Each number is 500 + 50 x the weight over its row's rms, rounded and kept within 0 to 999. Layers, rows and columns count from 0. Numbers have three digits each. The size before them is the row's rms in percent of the matrix's.

# layer 7 MLP down, 96x384, rms 0.303, rows 0-95, columns 48-95
096:497374498497513511448500572531581499652482478567441473497505567467500568563532399464494601500482483542537606443515461551475478485449549545488436
101:505476480506521448553459562554452426427477596496571572563470535542508529483449503452471473537447532459515525457462481498572532528491468471500530
098:477486464551550527421459512400532502539513500519505514431494513473427419525469417461474591538478565466522638582501537396532545475550464425547344
099:545574471498435466432587558450481492505491501470536545573500489564491532535474584623406545444501527525490589564486407550462490500433458445492480
097:460455502425574519389434480442435482513508522525566539505488517419460538518557592521489542490512547447454607513491510480588494482520449460483537
104:514463461467375452466498482473462433492518600481471597507427552340513538508514434472591448550516568445532516415480498472487454521502528444445541
098:504486521599456588615485516518516457539505547582476429575542505609536571460538477471468491530488550495507510479533443554402487590384424437496430
095:450532539461505529508575538539534502504463472467504573494598574473452434587485561449495554521473485453418508489506512576538507413588524546384388
106:534546452534440517531419520466517502448506490529443439452553602592448447515496531529598435519552485528432543503553422515514541547499440353438472
093:460414487489448540553497389555440578515540506517466585515397473600539564417495463520526466443469472541469519548454472559492527434492574527566540
102:502564495532587511515476485502411549530505512550552455504548510359493477511496521470505409451511440485456494492476462405457535452528492460499536
101:500556519489494503441478611424420592528528482575633521521512466470488483538469494619571424465518489496550495631506535485525532470505486582466516
096:480386546523426481543449548411574599417493481451599567513476495564485512486405441463525471520551408465426525483570479478451497556525435501511483
102:560586441476567497476477544579505495526508499560562477502466472429450501551497488412470497547456606442551412528490543458523494475556455563471441
100:529451463490587505464492573539422434590464492464436537522512490377581427491435499376533399481495512542526482490487524474488497499462454526469524
106:458536493546464516494554530471556480467481587541476414463577486527398483473500485477496387477556550458509537554528517420527526482513401512501494
100:535476482520451474435545470516548452507442425598424477613509495503433527558457448511510558445498523502498502537485539485524452528562456472539451
104:474524567460464493450571467455502570432468506478526391559476503417496536389460450546544543493514584511463429392433434488520419514562567417515448
094:427542497502557529456482520446538482506552457590522501515518507529416478496566498570499523534494490533532603498595473465487451505537509479478488
103:577542448506366442500539492453462547568443578604522565541432479501549526509545528422504566546468496509508508483463460557448542482586528469635486
096:415591523553546549534475563548550516515488468498437489438512504523467482547467471524568474526506463384505475549482524573458583524476466522593556
103:558475481436440478485499498560473482538491508568515406367529539505551575465483545518486526434565585538458434472528530475514524585413376465497543
095:528435404523563470605584500469502439485468566484501559417478437531495610572493511587451554592493502468502468467476481529672490479424525446471504
107:477494467610524502510616515525460532508559454568533502422537494609500511557468465545560431506496409522543499500531546498494540593549373519556483
095:492479509550525529536512499580533549464538483525440426541547507592489471586474557602418611554494486478386539430459544484563473498494446491534455
113:465599540629542479634529530516483431498494526537640580501472473583609418488536485582481494505473644423463511455500557472465472527532457498543412
096:488532557473455501460538469524554584447487531543493472479499568414577537538481478495545499481477372491539448519531523452520529471594495447446558
092:498545521513518540516483486508425501433475406582529480451487499451495562580478632514457498534542511472575437515511429458621494511415446514496522
099:504421546499509500387493542473436461493498482557489463515481454527520424514500486576463503429540524549585421424491528484522544444414409469583573
108:521542585489516558450462440436506501520523531559474573624525534425406437478566421493552502533564598456506483528541393532423455486444553448497520
103:512556463567490559471491510527539627425503490535517444452542503613537507463468511494548552569503496532534539542518446542438473481577507427563442
100:477474578519480498676468490605416473495518603538575496469460555550465448497452508579456461465462601536541493419521508505536549462492521519519530
099:547459551418591505480505471539516541516528389556474529530526480531522516472496567526494493417531392514378472508480485527508544522443504598478586
094:551538524457544486595472485373499559476477472544400358556450484544545520530465494520463467499523500570522575573477457514600536539541484528560404
093:518510486494593534509540472548497429400518401536472547440534517543598590513472551478515558518456436541479517518455568530444519654449496528525483
100:469459524449526517521519555488541454507460561433569519579422463566536588565452525553405539627461480478435629457565457511533521615570575464483532
094:508482443471562484595567531515487382521418464511492507519500547455460421439467536536420554502555558434461513422490510504489413583497481482515557
109:520471581495534502602452507463476547521503464538476526502517520506470509460401500473468460444468509545557477569542526486489525480401436551456524
099:566532549619463498446538562609527590490447547514530401450492458498489413544448531417655412499449424496470524541563468612551551437426495475520446
115:451407584460594549506488474418488532501562444524611464505572569490533554469501497423557567593548518511484491478603402508543475597436512447458483
096:509472448505523505462475546404523618411520537525453503481488508550480499469477450487499383495498480447465553571505500541552436516372497512511532
101:543483559446565561497446594402536536459498494521530495491484532521434381492464613464516465487491431428638531592564458442443472536476506543480526
101:495536489550483506520505462497464542466482403554440408482508538517544433433502521542608542441491531520491463466506495499351457502505460483469475
104:508474456452516471425628469511620475525546448561397493450491491561494474473534473485559563534544497446579513515517528495556492503438545467497454
094:596381531393490508491533581541560535476492420457497573562482491513464599494490506513445533432489392582438543482484495457455597407600466512531496
102:404376562499470494578461458458523544475492508438491445531536466534440495516471516502515376512582515505519499493454499506575470539470467464481479
094:551535536497440513512449479548526512519472466559465464568542531516473587570433471545489474484528467468520500447486570472403492555422515454528516
095:495577382610494456625555526613482529526534484471545537422487547484477545481504433536525567522508481497410437498508473435451509526545486427571511
102:532468510459574477489438521476499528542505490480405457403441515496500514550506510513399568480510473576502583458504491489533500510487374512587493
096:467490530541500500466515484514566519538488551550515495415495511467471458450534548656435461483516494563538534454461495443526529487531409383525502
101:532522450481502485476455523550531457485520450540693471535487431543502575526523513460554521532478499443519474554485459489359535429450534533521477
095:454514430592527484553536492526553417495470567405449487486455593440502476525522575529429515467507486438439541429466558571511462516577510593463439
097:473497457524488473428617509421559480468475532535440410481493448515561547524458491469454562445514424570503510462480534516585574527522400504493478
101:519518514454507438478423531569558455529481529495500447527485538621482498428455426448462443558479510522594499468504529475535565529473476531420440
094:521507562536461522593462554461434551653400534453583322495492527544539432565484444555555451437558493580525438551523470475568497489484515485479460
101:506515535487451561504452556534443488469555482516474539463536550577543495415489469447507443507551463516470501627484476477447545534547491485469464
104:486451510536535526514456470469521496499507565554536571475476557532630620528484509473437469469503433387531480490543515498578492470536405500512478
094:512488525557529521503474539532549626487543477535584584543531490486434477560478473481417560575504491577586468554481481511489561481517494602477543
091:490458480485535462420590550495455495501478504557424605552461453384445502454515586486549507493476490474442628504562450543627463495481601527433538
104:508535481365397526490563490523455526550507460507470446431510460446523458502490526538499437590550443408464463542524494555512468467533486569421478
111:516507418454555491598493475471500511486497497645488492525518523507516525474490566472492581524514576443402497398429446512469425462511457512501547
097:387450546471496536421510515469505466473471522531447494447527409393526435460531485500460483534511521538572552476520519511513428570418585530496533
107:489565543527477539514640458471474522436556512576429550384510557426537425538497463463465502482475532476601507531423511469476517497487498578541572
101:532534460524548518539502568458562503518497534558417589511530446483423473419510516483380545499491600492481526466463502419503499433426489528429416
096:528479438466499464443511468444554435549511474553518432521552408538483472447462541527516550481493530380492465543577435551476477580501487450540577
099:560413544479479448487563528506523476488447444506393549573461496541457516487484492445481529477501398498496499510432546566511515502486662422553556
105:535543525439433473511494507552483442480445450664502546613488551479591545479476565493552517468448503488452473535531507555574526434645480585376472
098:548489590543474517572470511600450530559508395504478495510498513542433525591512575462513386510519505562481514564453568509446536495523394409506506
098:490462473519466539546489469461500499437460455578532520507477501541539497464519540514488517467504515485538491474479524523498451500577434465527531
104:487523518519482493570479520561463422599487542561557570338490468550549504559446438548463453526548472463542434410506504518477520476449512432518590
099:461540479458455535431610501460494477498459503389496470533535522441490499448503424586559531473480429554466469520525502469472562485553512472462537
103:521567459497518521499552532550439495506513570486440457506519511407523502401508524419547531517511462586456523464561420454475492522538505507568503
094:473500540509501561459575450424608380476490522547482488547506574577558470370530499518434475445510491413551550507539505536509522496511442539480553
099:490492524577497525480384456506483515534467521507499447560529565499601477432535466499498427465484558534578446527526507507529536472550470521481494
101:470515534462445469560484542523425446475494525459522554515463488515565441591549479668550448555513458559434517473521446460527481504480533496524515
096:518568541516555488506523527488454551459450512575508488544491481509418426464538586508471520531488463393444516447463502437562491501579594517525532
086:431595499543448528443655437466525552612474494544472489561434510425519488532452520509498619473478507504520481481503502535488478536543539531500466
094:554520512451481505392432389560386558661503501580580494522545565521496400577404568573559483544506543476475491540481515514456542533503500451416458
092:561494453469487531498516571441555423468515475424503427600540566344485526461456515506519459573460544469514583489437433516463526527434569527493490
105:466496493458503555450502548568507593517515486443527538541508490527557523501577458456458401501542486534519567489504404458537460430540466495503481
110:478573554540463545639339529530444465430517594503519508544520557382559472485542433517590487507514423494406433427509573512509609481455492527491512
094:491516514498547490514476614473587558487462490456457469551518521506512594489484388531482526503544451547490613550525447440538526526516478452470407
100:492478528495437530379535458442408459491533493461410406474538473575485456459543475354447551509549489437472469505438416501534486539479529570517525
104:484520525467492532484484456571562493505469537444509618442513511375501420551544642530545434477474475469603479404494575525588468456577529397465460
097:546496514407489503393447469627461449460518475444449527524523492440515542522488498497486530426467480463603542444495495479408474507586479424449475
095:567417520489515477573580539456546600545522584447503518678558494478461528478456462432477519450523494495463481473568439490517548583459460566482526
118:453527530536582465414456549510522453433489546567534532477526492498498406499501507512578501422552522453522376592485505512512509522438470474522518
101:483503532435438467454480480498499566550505522537557437454527542521422627439510542509573421407464531510496500462518549612466504523497571511429469
111:547570530549463447506544560514462494514493520546496474519479461453489495522472578487402551567414465495528482504511527503566518490516489494516428
105:539489503543488524513480454568386534521484470429489584533509416497409482567458514541442510543490518519476489497486407520521523543489437570458561
096:551519513509523518459501546439476474394456396512406466474494494585503556502489422485487484543487455497456519514500427494589456507486429599611500
105:567522483594437485485433518502472554483472520565478573470447470437578436622440544537514478549513529504516524462525508488509506506484558499530585
096:578486470487485508541594579566487509519461501482417510451537459567459486502422473496553501435492522470474479535442487464595454443509551511472495
098:543439481465507511538578495490577440517576389603471475406484589492399569501502529520375504525499435474536433572419538504462472497504516480523538
100:531508426480561516598470427400437495535504463489627544525526478476554506554474547519447537539531505546451539486518424559343496512435586558529542
092:571512457480500484482448496520435519545511393605566490473505549536508549548483589542442563560480471522461519468465497426522488589505460476509429